config = dict(
    d_mlp=768,
    vocab_size=8192,
    norm='layernorm',
    norm_eps=1e-06,
    attn_scale=0.177,
    tie_embeddings=True,
    parallel_block=False,
    init='uniform',
    init_std_qkv=0.0481,
    init_std_o=0.0598,
    init_std_up=0.0689,
    init_std_down=0.0689,
    warmup_steps=200,
    batch_tokens=32768,
    dataset='wikipedia_en',
)
Each number is 200 + 30 x the weight over its row's rms, rounded and kept within 0 to 999. Layers, rows and columns count from 0. The size before them is the row's rms in percent of the matrix's.

# layer 2 attention query, 192x192, rms 0.0481, rows 7-25, columns 0-191
114,183,193,221,195,198,201,201,154,222,204,220,176,222,200,208,137,218,125,209,221,271,180,268,205,153,180,212,199,175,209,238,190,167,208,188,250,171,197,200,215,270,191,260,193,215,223,173,198,210,223,284,251,246,174,185,194,243,211,207,212,217,195,171,168,247,190,186,181,215,211,168,207,182,189,180,187,238,173,235,200,124,193,165,184,198,249,225,219,220,207,229,186,214,142,213,209,185,154,230,195,170,194,215,219,175,255,150,225,228,170,188,228,169,253,204,170,199,198,154,184,240,255,223,209,193,230,261,266,190,244,177,233,198,177,192,189,190,192,175,169,240,139,215,190,184,207,247,175,224,219,190,182,151,204,222,183,195,207,171,182,230,258,178,173,196,179,207,254,168,185,196,133,160,216,199,175,175,192,176,199,229,159,193,172,209,164,202,157,175,224,253,191
128,228,182,197,239,247,222,174,159,166,196,225,206,226,224,163,159,165,217,145,195,205,200,152,220,200,216,206,235,193,182,203,192,189,195,215,167,217,208,227,185,193,239,122,234,178,221,178,158,228,229,244,208,233,213,230,202,188,184,174,216,221,177,142,154,230,181,213,158,182,157,202,213,206,152,209,266,264,174,149,170,242,189,142,195,157,285,213,150,284,204,180,211,206,217,204,170,161,172,182,182,225,226,215,230,192,208,255,159,175,224,205,108,204,258,229,240,213,230,230,244,188,247,179,173,177,200,202,198,182,204,199,186,231,168,214,206,222,198,248,203,198,214,196,188,219,155,232,124,221,193,201,202,188,154,185,243,226,193,202,190,235,186,148,225,174,226,212,147,169,200,158,221,234,210,177,180,208,189,166,192,208,222,178,183,205,172,207,188,178,189,234,218
117,160,186,172,199,192,165,141,210,212,179,232,217,151,183,221,158,175,233,174,206,193,149,275,225,233,171,195,198,203,175,227,196,171,216,187,190,225,210,197,198,225,215,256,208,241,162,182,247,186,226,256,213,195,197,157,202,229,180,216,211,211,195,199,186,160,256,175,228,185,206,190,151,241,148,196,199,195,204,185,248,206,219,224,230,163,154,184,277,211,229,217,196,215,185,118,184,163,184,210,225,220,222,224,196,208,160,172,163,230,238,219,196,276,249,164,231,178,166,207,215,167,222,225,265,223,173,167,211,211,181,203,218,214,208,194,217,239,172,237,230,204,232,154,158,212,171,199,189,217,233,183,235,191,173,185,141,173,223,185,239,224,197,167,219,206,163,264,250,208,201,168,231,180,186,167,139,213,217,191,198,202,228,243,175,168,195,181,174,292,217,217,159
114,250,224,218,219,218,212,201,199,180,168,217,169,215,174,235,158,181,155,230,196,263,149,178,212,229,200,208,224,195,216,142,223,234,180,183,190,239,253,204,210,242,159,234,214,224,227,191,174,206,169,179,205,181,215,173,214,178,233,209,215,198,125,155,210,192,208,181,190,230,183,180,211,202,192,179,228,225,203,172,171,215,227,169,163,217,234,202,190,269,215,187,176,203,176,186,191,208,216,237,213,235,201,243,229,202,202,210,101,224,242,172,199,211,209,236,175,156,187,187,211,227,182,205,243,147,140,201,205,228,195,206,185,176,185,187,256,248,212,193,212,154,221,206,215,162,205,170,193,224,260,120,149,203,139,118,181,192,179,221,265,224,231,218,196,199,175,163,231,164,156,199,210,209,195,193,167,176,215,222,219,186,160,252,209,235,179,185,209,238,124,249,188
116,189,193,240,214,250,212,176,209,210,254,193,165,168,263,218,208,229,196,222,141,232,160,209,194,201,191,226,135,227,204,211,189,228,145,225,208,182,216,152,241,196,207,224,204,237,158,217,187,216,214,188,198,212,161,215,196,242,176,209,184,189,206,199,216,258,163,213,173,189,201,127,199,237,201,244,194,187,176,208,242,304,192,201,185,176,204,234,204,202,166,171,173,234,177,225,245,293,188,175,204,121,177,134,158,235,256,231,198,187,146,226,196,161,239,197,214,248,235,185,178,176,200,193,153,196,168,209,193,180,155,164,208,176,206,238,201,191,204,218,156,196,234,212,173,224,193,233,205,179,176,204,176,194,150,195,220,168,201,173,160,191,182,213,182,170,132,221,194,221,231,163,169,173,226,200,207,211,187,165,226,262,189,209,210,234,213,182,217,198,260,210,159
117,223,206,239,219,171,198,244,220,205,183,198,175,171,224,155,172,210,216,211,239,160,243,229,213,172,214,179,195,209,178,195,200,182,185,239,217,238,233,210,242,182,195,214,245,237,156,169,163,208,206,168,201,167,179,220,197,181,226,235,138,238,181,208,210,183,230,219,183,223,170,154,182,200,206,209,170,243,211,199,204,259,223,227,232,188,208,208,205,163,210,224,200,152,208,160,210,175,174,200,198,156,161,195,162,244,143,222,213,228,248,198,225,214,149,200,218,162,165,214,230,232,204,205,156,189,228,148,121,206,204,185,236,122,248,255,218,261,173,234,249,177,167,168,179,244,203,188,261,243,194,229,199,246,237,171,175,191,217,181,220,156,216,195,210,198,206,199,286,213,211,170,230,236,165,154,184,185,228,178,242,138,202,187,219,187,244,199,184,174,252,166,209
114,182,241,213,236,141,201,188,233,175,226,244,154,216,174,175,181,195,227,191,179,154,202,205,207,220,216,217,204,225,185,193,181,214,159,212,239,215,201,192,219,203,165,180,164,196,279,236,210,156,162,160,165,263,208,203,247,233,175,223,189,211,190,217,191,244,241,179,196,191,145,213,206,189,229,204,204,172,174,201,199,164,230,214,183,217,214,182,249,199,190,245,189,193,203,189,171,215,219,196,177,176,189,106,134,215,237,136,179,179,235,183,203,159,131,160,174,164,238,181,139,202,193,212,209,198,237,187,186,200,166,212,212,214,253,170,208,206,177,251,240,188,244,191,182,166,218,185,183,221,185,190,201,231,222,240,209,156,222,210,171,129,240,253,199,195,153,198,208,186,237,215,203,192,214,228,219,155,237,230,146,201,180,186,248,239,193,287,156,152,235,203,182
120,227,149,215,168,216,230,208,184,173,253,211,202,169,229,211,154,157,194,188,178,184,234,208,223,234,185,194,205,170,175,262,223,207,203,153,255,204,160,246,196,204,223,225,175,190,183,144,227,236,206,217,246,181,195,179,228,196,183,222,219,183,203,222,156,175,226,227,237,157,128,188,199,257,165,232,255,189,214,144,194,214,192,188,187,217,235,235,173,180,151,201,185,174,177,206,264,168,244,202,156,177,224,198,212,214,163,198,217,199,234,265,252,167,224,213,202,203,181,168,220,231,144,219,192,181,225,184,203,145,226,211,165,227,171,227,163,191,166,235,139,213,195,200,184,165,188,157,173,181,151,183,187,234,238,216,212,203,158,254,227,180,187,189,194,219,231,189,240,183,246,207,161,199,159,187,139,226,209,253,169,214,233,172,163,248,164,182,188,243,248,236,223
125,210,146,221,158,172,172,282,209,206,204,192,173,193,191,243,198,248,214,246,245,201,168,223,226,185,232,206,254,217,210,191,203,187,191,214,238,174,275,233,199,175,192,190,199,220,223,216,204,171,166,185,169,205,239,189,147,207,172,204,152,233,175,214,195,200,163,226,267,229,204,241,121,174,231,175,139,195,220,172,194,148,198,190,215,204,214,239,210,227,179,190,251,232,189,163,185,161,190,198,223,217,174,207,205,185,185,177,212,216,155,202,233,210,139,207,176,175,229,196,243,229,167,245,173,212,272,137,205,212,211,153,229,237,259,223,192,234,204,178,207,173,238,189,208,174,221,203,229,204,178,170,205,225,220,164,241,202,256,221,229,136,132,272,183,174,217,177,210,210,178,216,208,221,149,204,191,205,205,184,189,169,183,205,196,196,214,169,194,137,147,180,226
120,200,212,220,237,213,198,199,230,226,241,122,263,184,234,196,193,181,201,185,212,170,153,172,199,170,221,188,166,170,243,210,274,178,201,197,199,246,227,241,192,229,176,207,241,210,178,206,214,219,206,245,167,206,174,184,226,164,199,147,195,235,190,208,156,188,190,190,265,184,226,220,248,224,208,180,238,218,224,126,220,270,158,175,198,169,226,181,194,191,203,273,221,232,267,194,203,193,208,195,154,238,205,154,215,166,172,215,192,206,225,166,258,225,204,193,214,197,270,175,187,175,153,178,243,181,177,176,205,177,199,197,237,181,172,168,237,161,157,192,142,251,135,218,182,236,206,195,181,219,213,176,197,258,199,271,201,227,145,182,207,201,195,186,206,262,204,181,195,211,166,189,243,199,174,199,238,186,197,163,200,157,210,189,171,187,182,193,222,227,197,190,150
110,206,158,226,274,229,162,210,189,167,202,209,193,172,249,228,177,230,206,198,203,188,224,153,181,190,194,201,223,226,251,215,209,251,199,204,165,153,208,193,153,176,197,132,185,243,197,221,223,162,213,221,206,199,166,176,223,190,181,171,194,232,206,195,157,215,218,228,160,190,249,185,206,262,259,184,186,178,173,194,248,208,238,222,185,213,185,166,244,136,177,161,224,222,202,155,209,174,215,219,173,213,219,199,219,227,195,170,164,187,254,224,219,254,185,155,214,197,214,135,258,205,162,162,184,178,226,212,173,206,198,196,201,189,242,214,182,274,193,251,198,173,198,196,139,204,204,246,262,199,239,238,233,180,197,145,171,241,222,205,163,127,184,220,221,176,209,140,195,237,198,179,199,245,199,173,233,212,205,130,199,208,165,227,221,188,213,145,201,237,207,207,237
105,238,199,194,220,160,208,166,175,195,215,190,203,202,196,203,189,154,176,166,193,185,202,187,221,184,214,210,184,181,224,166,203,199,221,216,190,169,210,257,212,194,196,147,164,174,249,210,218,159,182,226,221,204,229,176,161,160,186,169,195,221,160,221,180,211,222,127,157,209,215,257,250,235,208,203,164,167,195,180,157,202,189,179,190,211,225,202,198,152,261,166,231,176,175,192,194,181,200,218,230,257,182,220,205,170,157,158,227,224,197,189,182,163,252,200,214,195,218,185,162,201,161,199,217,224,223,158,200,200,171,197,169,287,243,147,215,185,275,212,232,242,290,182,258,211,165,221,183,164,181,273,220,236,195,252,231,212,170,222,170,156,171,182,165,265,206,161,165,200,177,191,236,196,216,191,171,170,228,217,209,192,168,179,180,176,167,175,262,237,179,223,254
126,181,235,180,211,188,124,252,218,232,203,264,217,237,163,176,215,224,200,173,214,184,237,167,158,229,149,205,167,158,193,195,258,211,228,161,165,174,129,253,156,210,184,252,239,198,174,203,214,196,201,193,254,203,210,212,243,150,244,192,233,228,192,209,199,158,234,197,199,194,218,202,216,185,155,206,244,224,183,198,181,223,177,180,239,193,196,190,205,204,201,269,168,202,207,207,194,238,157,254,193,167,113,170,244,131,221,209,222,234,204,171,124,224,203,197,205,189,196,134,238,178,219,165,231,169,167,275,218,215,190,201,167,216,189,251,166,187,182,229,169,185,200,163,214,212,199,158,221,198,214,184,210,235,209,171,257,185,197,193,225,216,200,171,209,176,207,241,208,242,198,166,183,197,235,217,149,206,175,160,242,206,184,178,207,190,209,168,209,203,191,146,214
111,165,193,215,182,208,194,191,212,190,191,146,185,178,210,243,188,201,163,167,237,171,215,212,195,220,226,201,184,218,171,204,204,112,232,201,237,200,130,177,226,204,223,187,175,198,218,225,213,196,197,223,223,155,166,234,179,210,160,231,215,203,276,193,210,266,185,195,162,220,248,179,197,213,195,199,205,182,221,219,195,249,225,213,198,196,231,211,252,207,131,221,206,206,232,168,219,238,219,147,178,210,285,145,203,161,207,176,152,174,178,238,252,205,181,172,133,207,209,198,208,198,161,210,136,263,202,155,200,195,205,142,222,160,213,192,205,172,195,210,230,206,204,169,301,200,202,196,152,223,228,151,173,221,242,196,238,189,201,218,233,213,127,217,181,150,267,169,201,178,221,237,231,195,186,182,217,213,222,185,195,231,207,232,190,222,216,211,160,191,192,231,186
117,183,201,230,236,212,199,224,143,236,214,144,297,211,200,185,215,161,166,178,237,219,192,229,167,228,150,145,144,203,192,228,252,207,198,202,203,205,196,201,203,225,198,221,163,185,195,134,196,200,246,215,188,182,183,237,184,183,146,206,234,206,195,174,221,181,161,151,136,195,192,221,253,220,166,158,220,220,166,185,213,227,181,244,184,238,210,205,209,204,145,213,208,182,246,140,174,220,199,209,160,147,199,235,176,200,207,199,234,191,222,185,181,209,194,191,194,212,207,153,169,179,223,214,233,218,201,200,165,166,213,202,185,259,197,229,174,190,154,199,142,198,172,217,198,186,195,190,159,231,246,223,225,272,163,268,175,238,202,180,174,242,186,166,193,232,165,142,178,230,195,193,218,183,249,202,137,199,186,203,172,223,287,211,168,190,229,203,242,230,201,179,207
120,212,217,243,205,182,245,146,202,245,199,196,180,148,265,194,227,183,202,276,161,196,194,187,200,256,173,182,190,173,202,225,143,231,212,178,181,235,144,235,202,215,162,213,223,194,219,222,204,194,167,150,169,164,180,203,235,206,203,159,186,216,229,201,245,178,195,206,212,130,246,187,217,154,209,166,222,214,218,183,222,197,183,190,181,149,251,212,240,203,172,233,207,219,182,150,175,189,192,215,202,157,232,188,183,253,217,165,133,199,165,240,244,204,139,230,202,234,207,205,225,186,214,244,177,276,198,203,226,214,179,210,184,172,223,177,222,179,176,223,200,150,237,179,190,228,166,154,254,244,217,147,217,205,247,215,149,227,218,215,226,186,159,202,162,187,218,249,208,184,208,179,204,255,177,215,212,157,216,237,171,184,176,220,170,202,204,199,186,215,289,200,171
128,218,165,188,247,263,177,209,163,195,228,207,232,174,217,233,188,198,186,177,187,189,215,186,175,195,163,173,211,260,194,203,193,220,212,167,267,170,189,246,198,216,193,171,183,159,206,199,181,204,232,229,187,184,184,206,184,217,173,248,213,220,228,182,210,230,171,148,214,238,175,188,240,187,222,200,224,171,238,141,183,143,185,177,195,183,162,237,154,164,171,192,183,200,250,225,174,253,248,232,180,203,202,214,185,156,287,272,188,170,201,218,192,194,235,234,219,200,179,216,219,191,191,139,227,229,194,165,237,197,165,179,198,253,194,224,163,186,230,194,185,250,160,233,227,206,191,206,183,175,225,229,138,181,155,186,251,162,212,158,153,215,186,160,245,194,178,191,139,206,152,136,228,232,191,226,190,188,213,283,188,207,225,179,211,182,156,209,179,199,236,210,253
101,171,187,255,176,182,200,195,247,252,220,191,199,245,232,213,200,214,204,181,177,220,164,170,227,211,260,136,161,181,235,183,219,232,245,225,228,197,237,225,170,205,168,213,193,184,241,176,248,218,177,171,136,239,185,228,213,199,165,189,219,177,266,226,253,236,164,234,261,199,220,211,210,213,170,214,189,217,199,209,205,192,211,194,202,181,155,181,192,191,136,218,153,219,199,209,191,197,207,175,234,186,135,212,189,181,255,188,172,205,205,244,174,170,174,241,198,204,214,196,179,143,181,157,202,165,199,180,235,192,177,189,239,218,194,222,238,242,195,203,218,260,170,249,201,184,211,165,201,197,198,212,208,213,208,203,220,267,122,209,163,148,173,200,164,140,181,154,167,202,231,192,160,173,267,176,178,204,213,157,166,208,171,241,229,189,228,220,241,169,193,250,257
129,253,196,185,191,176,226,225,194,156,170,214,115,186,171,184,186,205,213,218,256,204,181,213,201,200,138,229,235,195,197,257,205,230,190,208,166,210,213,236,194,195,149,148,157,300,185,197,161,168,161,196,184,219,191,237,217,202,200,172,161,200,228,218,215,222,201,149,195,199,196,211,180,191,200,177,151,170,128,210,204,213,209,207,191,219,191,201,257,214,167,199,216,195,221,189,225,210,256,170,256,189,238,197,181,229,204,162,254,198,175,175,259,198,129,196,232,199,176,209,204,199,221,183,156,254,257,180,189,216,160,198,240,190,227,223,197,163,210,235,224,158,182,166,183,147,249,165,220,217,154,190,162,203,225,227,229,169,177,212,243,199,156,199,171,119,236,174,228,233,198,233,196,201,184,183,176,185,192,190,246,202,178,250,166,233,180,203,195,227,249,238,192
# layer 2 attention key, 192x192, rms 0.0481, rows 7-24, columns 0-191
113,183,192,172,212,170,245,178,151,164,245,215,254,146,206,210,225,251,253,166,200,170,222,208,238,190,274,216,222,224,204,185,147,256,198,231,139,195,231,175,180,214,155,141,188,209,232,200,158,199,232,213,176,167,182,152,209,182,178,218,200,237,178,166,190,234,191,195,177,141,165,176,203,164,219,180,213,254,256,158,216,209,190,222,209,190,171,178,227,165,285,204,246,205,252,230,190,194,147,213,206,197,194,181,181,194,166,228,195,179,213,170,246,219,207,208,252,198,227,265,175,219,196,196,180,205,172,136,209,221,172,174,162,148,180,215,189,183,205,239,229,220,169,162,156,224,204,196,208,178,225,222,192,160,191,203,266,259,227,186,232,187,168,212,169,202,193,218,145,194,176,212,210,173,252,208,232,193,181,210,153,166,208,228,189,170,172,241,191,240,192,180,202
129,214,204,187,259,246,194,222,195,154,210,216,214,214,156,155,190,157,158,151,209,220,230,198,194,195,230,284,215,254,196,209,176,199,173,169,204,219,197,233,224,202,186,215,216,134,199,207,173,205,195,223,168,246,190,178,145,222,164,223,200,205,203,208,208,173,228,187,198,195,174,223,259,203,201,215,208,268,240,174,178,164,269,162,221,168,213,186,156,240,168,259,219,213,217,220,235,186,153,196,154,215,214,171,232,166,171,194,215,197,200,137,157,225,223,210,156,221,165,188,156,187,197,189,209,224,208,157,192,199,216,119,220,199,211,205,217,211,193,205,251,260,251,215,245,154,192,230,212,237,203,181,222,219,165,230,139,215,198,170,192,167,162,176,222,190,234,174,235,190,223,154,140,251,198,221,184,177,212,186,178,189,193,197,160,184,227,163,195,241,268,241,182
118,183,269,231,223,198,264,200,185,181,129,214,217,191,219,184,215,240,259,172,165,205,165,213,205,183,164,205,193,183,190,188,216,219,167,236,199,198,169,151,163,211,218,203,200,196,171,281,162,189,200,249,239,206,246,216,236,210,228,187,204,255,169,209,194,172,156,190,217,186,286,185,183,151,225,222,199,245,160,177,229,275,231,243,216,205,227,181,201,223,211,218,195,207,222,199,214,203,188,146,152,169,201,187,179,243,146,155,175,202,169,221,267,177,195,196,197,226,193,213,231,161,198,202,199,283,199,203,164,175,178,211,198,174,209,166,240,185,192,226,197,193,188,155,171,181,208,200,218,205,129,180,225,140,214,247,176,135,213,254,248,208,220,165,232,191,173,211,165,234,169,205,234,205,241,226,194,216,210,172,168,156,212,212,199,210,176,206,178,194,159,215,169
112,229,168,180,223,208,229,194,163,224,221,162,163,162,205,214,193,157,189,225,294,208,167,273,197,147,223,233,182,161,231,182,182,191,190,255,147,151,246,228,213,228,180,194,151,173,220,197,164,210,191,185,210,210,209,187,222,206,190,174,157,200,235,246,146,176,212,151,215,248,177,218,235,225,161,194,142,194,196,205,200,196,205,190,181,213,216,191,189,228,218,191,204,140,194,166,202,168,179,208,198,209,184,233,249,269,216,184,244,225,191,191,243,258,167,193,197,166,175,226,175,224,154,168,240,218,160,160,217,229,185,153,220,208,225,175,180,226,223,183,225,204,221,187,148,237,144,182,223,264,227,228,239,183,186,176,231,191,195,197,240,160,190,158,238,193,222,212,218,180,177,178,193,241,215,158,174,133,208,185,208,262,194,184,247,171,206,179,184,155,154,215,215
115,209,230,166,210,183,247,194,157,215,193,209,215,180,147,239,173,225,175,206,242,211,175,160,166,212,189,185,203,212,186,192,245,262,198,195,195,213,176,193,188,205,151,196,198,141,217,194,277,206,191,243,220,143,219,206,165,153,272,198,182,189,232,149,179,172,185,154,183,193,170,191,188,255,217,195,222,251,282,144,155,197,203,204,152,208,184,167,190,202,183,179,209,160,189,201,190,223,205,196,179,227,204,268,170,171,193,172,220,173,229,228,170,224,235,231,209,211,135,179,281,179,165,238,196,131,187,201,219,186,233,240,218,173,198,248,181,160,159,199,183,221,194,216,239,146,172,199,218,232,199,171,167,271,200,181,226,182,146,209,202,184,216,242,196,230,242,206,240,219,229,218,170,198,221,165,156,204,205,223,205,197,203,220,212,215,196,195,161,261,225,184,234
113,216,144,177,153,200,201,180,181,176,163,221,157,182,160,220,183,163,196,256,179,217,167,226,234,195,217,112,171,158,183,175,178,229,222,137,210,193,198,237,227,173,254,244,176,164,222,183,204,232,238,196,165,188,237,243,242,201,177,198,223,182,178,183,188,156,181,286,179,206,224,192,195,195,210,206,214,211,164,150,199,175,229,198,201,236,190,177,207,270,174,125,154,213,190,188,228,164,227,187,137,155,191,191,185,206,217,176,191,259,291,219,179,212,223,211,239,268,180,160,178,207,220,183,221,216,236,166,147,201,218,228,208,189,187,212,243,224,205,177,225,241,218,200,219,182,193,172,209,188,210,209,237,264,189,231,213,183,216,242,225,204,191,195,178,187,233,216,195,148,172,218,154,210,220,229,157,226,252,244,158,184,237,177,208,209,188,207,171,195,226,189,194
116,187,240,147,153,182,206,209,216,137,233,142,223,164,151,198,175,250,209,243,168,246,216,222,219,186,168,161,217,168,224,218,220,223,241,198,155,187,200,250,214,187,183,202,213,208,232,182,171,186,215,195,229,163,224,201,199,189,190,216,176,220,232,225,209,204,244,246,188,244,188,206,228,184,215,193,213,173,247,212,234,179,199,176,167,210,234,199,217,120,143,172,175,199,134,150,170,183,200,202,219,175,205,209,176,211,176,280,119,240,165,177,160,170,191,208,232,167,229,196,197,184,230,163,208,173,228,212,183,203,227,215,233,205,190,189,175,229,204,224,184,203,214,185,207,294,203,235,248,190,182,196,226,218,202,96,136,169,205,210,238,191,215,244,196,219,260,202,240,173,159,238,197,207,174,232,151,228,232,195,193,183,194,189,203,203,179,196,225,217,181,242,184
119,171,220,174,222,208,242,208,181,186,210,183,217,175,242,105,168,225,238,213,204,212,210,206,222,246,201,189,235,214,212,225,175,213,192,173,217,227,188,213,212,133,240,193,191,195,188,177,214,205,236,170,194,201,245,129,188,184,117,222,218,207,198,194,208,175,202,166,218,185,156,195,218,225,168,222,245,212,181,215,178,219,180,240,227,170,192,209,143,232,173,219,170,136,263,185,220,188,174,182,158,202,215,224,256,172,192,242,168,219,193,207,164,189,192,241,126,251,249,219,201,164,256,187,191,237,180,200,198,197,147,257,166,187,200,238,235,192,208,177,222,155,195,270,181,186,202,145,242,206,164,201,158,213,194,174,243,218,201,184,269,195,177,176,212,157,217,243,175,213,196,178,205,219,207,198,163,155,209,206,175,160,205,201,119,220,223,207,221,172,231,193,242
114,181,172,203,201,206,198,252,208,232,230,162,223,251,223,186,211,150,205,240,194,249,228,249,221,201,169,216,196,193,197,271,134,226,243,171,217,214,164,205,204,188,233,152,198,194,168,155,194,192,203,217,212,262,212,220,215,182,208,237,232,173,238,195,208,196,208,234,165,132,155,178,172,203,198,195,164,168,170,224,241,165,165,201,146,213,194,222,150,203,209,146,146,225,163,218,189,213,177,200,212,162,213,196,172,179,237,211,203,174,200,182,266,212,201,237,215,142,255,179,159,204,199,163,193,245,211,192,200,201,167,211,209,202,195,196,214,180,173,198,197,218,238,215,180,222,267,198,183,177,181,254,187,195,155,159,162,191,233,212,229,221,249,229,112,255,196,155,182,183,179,212,193,203,186,230,223,186,271,220,191,191,253,199,261,220,203,199,237,209,169,235,265
120,210,229,192,165,193,265,172,200,235,125,135,182,158,199,197,174,152,190,258,206,241,176,161,207,160,200,173,238,191,216,186,177,202,188,189,257,224,183,218,268,170,190,250,175,171,231,177,209,235,214,151,199,225,236,226,228,207,163,183,181,105,227,172,294,175,167,182,204,218,218,244,189,181,167,247,225,229,241,196,160,178,182,224,234,196,223,233,203,218,174,253,150,182,230,184,214,225,200,205,225,174,180,197,188,204,204,203,233,238,230,175,228,197,165,208,181,190,166,208,176,233,182,200,221,208,176,207,193,133,217,194,169,187,198,180,245,194,233,235,219,198,192,162,265,247,189,193,211,186,156,120,186,173,210,207,217,238,177,178,229,186,181,201,211,224,144,217,232,181,233,215,226,217,162,196,210,148,182,206,239,216,217,189,193,223,223,201,183,159,231,207,156
110,203,204,190,182,199,177,153,193,214,202,182,199,222,184,201,128,156,236,169,162,211,156,194,217,184,189,223,185,157,180,203,225,213,244,199,229,222,177,175,201,152,203,190,243,165,171,211,156,201,219,212,220,235,203,263,220,210,253,249,261,171,184,230,200,186,172,211,166,206,217,128,236,182,136,267,296,239,238,244,183,172,184,163,224,186,210,173,182,220,225,197,176,197,195,202,275,166,258,210,205,197,238,204,202,149,214,232,210,187,239,181,147,251,262,149,233,232,203,175,201,210,234,245,167,152,206,171,180,174,209,222,166,164,177,174,164,194,193,209,210,209,212,166,210,196,178,242,210,161,220,223,171,151,213,215,202,212,167,214,219,207,203,221,191,216,190,210,174,184,236,226,232,163,156,240,186,199,215,211,176,222,184,167,226,192,200,240,148,203,250,172,249
109,218,193,202,233,162,199,247,199,202,257,203,205,203,185,141,210,227,159,220,240,256,190,194,188,204,215,172,179,226,163,144,220,189,210,251,226,215,239,214,188,197,194,237,250,232,202,189,200,162,219,190,178,186,172,175,155,264,137,157,208,150,178,228,194,190,148,182,247,226,228,166,176,204,209,168,171,184,207,236,215,200,170,171,224,184,145,194,168,172,207,226,212,161,151,205,206,263,192,227,233,191,190,157,186,229,182,230,151,200,142,182,212,243,199,196,166,179,216,213,199,224,195,166,198,222,206,187,233,184,156,201,222,210,181,209,254,144,187,186,231,207,265,182,205,175,223,233,167,266,248,192,159,139,193,167,246,208,277,173,238,263,192,203,201,224,187,187,208,174,164,184,244,203,205,188,181,179,201,171,204,251,187,191,239,204,197,210,212,173,134,249,159
124,194,189,199,259,161,185,210,261,158,196,240,196,186,272,144,147,186,226,227,137,280,237,214,166,195,217,225,191,233,209,163,182,147,208,202,124,192,268,247,236,218,201,196,167,171,209,195,231,233,192,239,158,187,167,177,216,211,158,195,164,182,190,203,213,251,217,201,208,217,235,175,180,173,210,259,145,182,166,235,177,203,198,239,202,232,203,164,235,168,192,209,210,172,211,165,248,185,200,192,216,198,180,190,150,221,196,248,185,219,216,228,190,151,199,115,194,160,183,232,203,206,205,202,184,234,230,142,223,184,207,152,130,129,221,211,189,207,230,207,249,189,188,243,219,178,231,201,228,195,171,232,164,226,218,199,170,225,181,209,207,224,213,175,201,196,239,192,213,162,183,196,195,219,204,170,246,192,182,170,199,253,228,215,169,209,219,203,187,215,219,154,173
113,230,196,187,179,170,185,207,158,230,185,162,147,201,221,245,230,197,172,208,177,156,176,156,172,221,225,238,229,187,199,226,175,229,240,197,179,227,250,203,156,207,193,196,253,212,117,210,179,217,183,211,147,175,184,203,175,142,195,217,197,166,277,155,214,212,256,236,258,236,186,222,146,153,196,194,181,235,200,170,169,201,234,199,202,214,200,244,264,156,235,216,172,240,215,174,203,201,180,188,226,192,262,189,183,172,200,233,248,166,187,197,269,206,183,225,181,218,186,231,211,162,241,183,204,235,175,220,206,184,223,230,210,199,199,248,211,185,130,188,183,272,240,167,205,183,195,251,170,156,149,227,198,166,166,200,212,184,230,194,252,195,189,212,147,184,143,220,205,186,205,224,204,207,219,172,238,217,218,198,211,173,203,151,219,184,214,156,208,220,261,205,208
112,162,164,161,230,247,205,188,172,181,252,193,152,224,203,194,163,183,167,222,201,207,223,206,190,197,236,231,204,214,269,218,197,209,198,232,210,157,200,193,225,206,192,242,186,180,184,213,227,195,228,217,193,190,226,185,158,222,155,178,207,175,238,214,187,234,209,203,192,237,227,224,172,177,205,192,202,197,186,179,169,184,231,206,181,128,226,147,211,167,186,230,166,167,193,188,217,178,217,164,230,219,188,198,150,249,209,202,117,211,237,198,231,196,225,192,152,259,205,273,216,247,194,202,167,215,178,192,224,201,243,223,171,226,160,259,179,178,232,240,271,233,99,191,205,154,152,170,268,175,175,206,177,165,243,222,215,154,220,219,162,243,156,171,200,221,244,212,162,201,180,171,217,232,172,178,212,221,150,219,201,200,224,183,125,182,184,189,181,225,198,222,201
111,165,216,249,214,210,180,190,194,191,183,193,173,170,159,164,198,223,189,211,199,242,232,225,188,179,175,122,274,158,180,183,145,180,247,196,243,205,220,173,192,184,208,211,214,256,233,153,159,178,218,189,217,240,183,202,149,226,197,237,197,169,240,213,205,233,234,228,216,249,209,246,247,221,201,198,208,170,236,172,184,245,251,216,216,228,162,206,200,181,178,169,155,176,208,183,218,188,211,195,194,194,158,146,223,218,220,166,214,233,216,222,222,207,157,170,176,146,187,187,195,212,168,218,224,217,214,235,169,164,168,216,133,196,201,232,187,218,206,170,213,209,166,199,217,186,188,162,216,186,144,219,236,217,142,152,207,213,173,220,193,231,219,248,209,144,249,245,180,234,202,233,209,207,244,196,199,164,234,125,267,166,242,210,269,239,203,224,152,211,201,171,184
122,212,176,181,227,268,187,184,165,232,231,174,183,214,213,151,153,209,174,240,241,160,253,134,188,201,189,237,166,192,211,215,235,175,253,199,153,206,209,239,145,205,190,187,205,140,169,229,213,203,164,212,208,215,188,206,208,218,169,190,182,182,230,204,206,207,218,142,238,199,188,210,205,155,148,228,238,193,258,186,226,196,172,226,198,209,222,220,224,135,240,229,198,186,171,207,158,207,188,165,215,216,199,210,215,152,210,203,212,195,151,222,162,273,174,184,189,176,231,230,218,183,185,170,222,176,130,241,254,244,188,182,225,216,177,242,217,177,231,232,203,250,201,213,249,202,197,194,217,234,220,162,175,240,179,205,181,180,164,217,194,189,190,202,155,207,220,118,152,171,220,173,196,154,176,152,254,249,177,191,229,177,218,200,149,170,184,165,229,250,229,187,235
111,152,233,166,255,232,163,206,222,200,178,172,191,187,209,185,224,120,204,206,194,223,246,189,170,189,189,179,175,210,239,215,212,167,191,201,224,191,190,125,187,177,173,187,197,223,190,172,234,189,209,158,228,207,183,201,207,174,250,191,225,197,198,158,181,212,192,183,158,185,207,183,229,158,209,205,197,198,196,255,171,156,227,174,208,212,277,194,195,191,158,157,200,117,206,217,217,206,253,227,185,168,188,183,226,242,201,225,222,198,151,161,182,200,183,288,181,206,238,206,199,228,239,212,228,193,202,194,232,178,197,261,164,176,178,197,165,178,164,204,163,184,204,229,202,204,222,203,267,242,166,200,203,251,245,215,214,178,161,202,201,215,172,219,167,177,165,191,216,142,212,182,158,234,171,196,263,153,160,239,234,197,297,160,191,186,227,206,178,179,262,239,218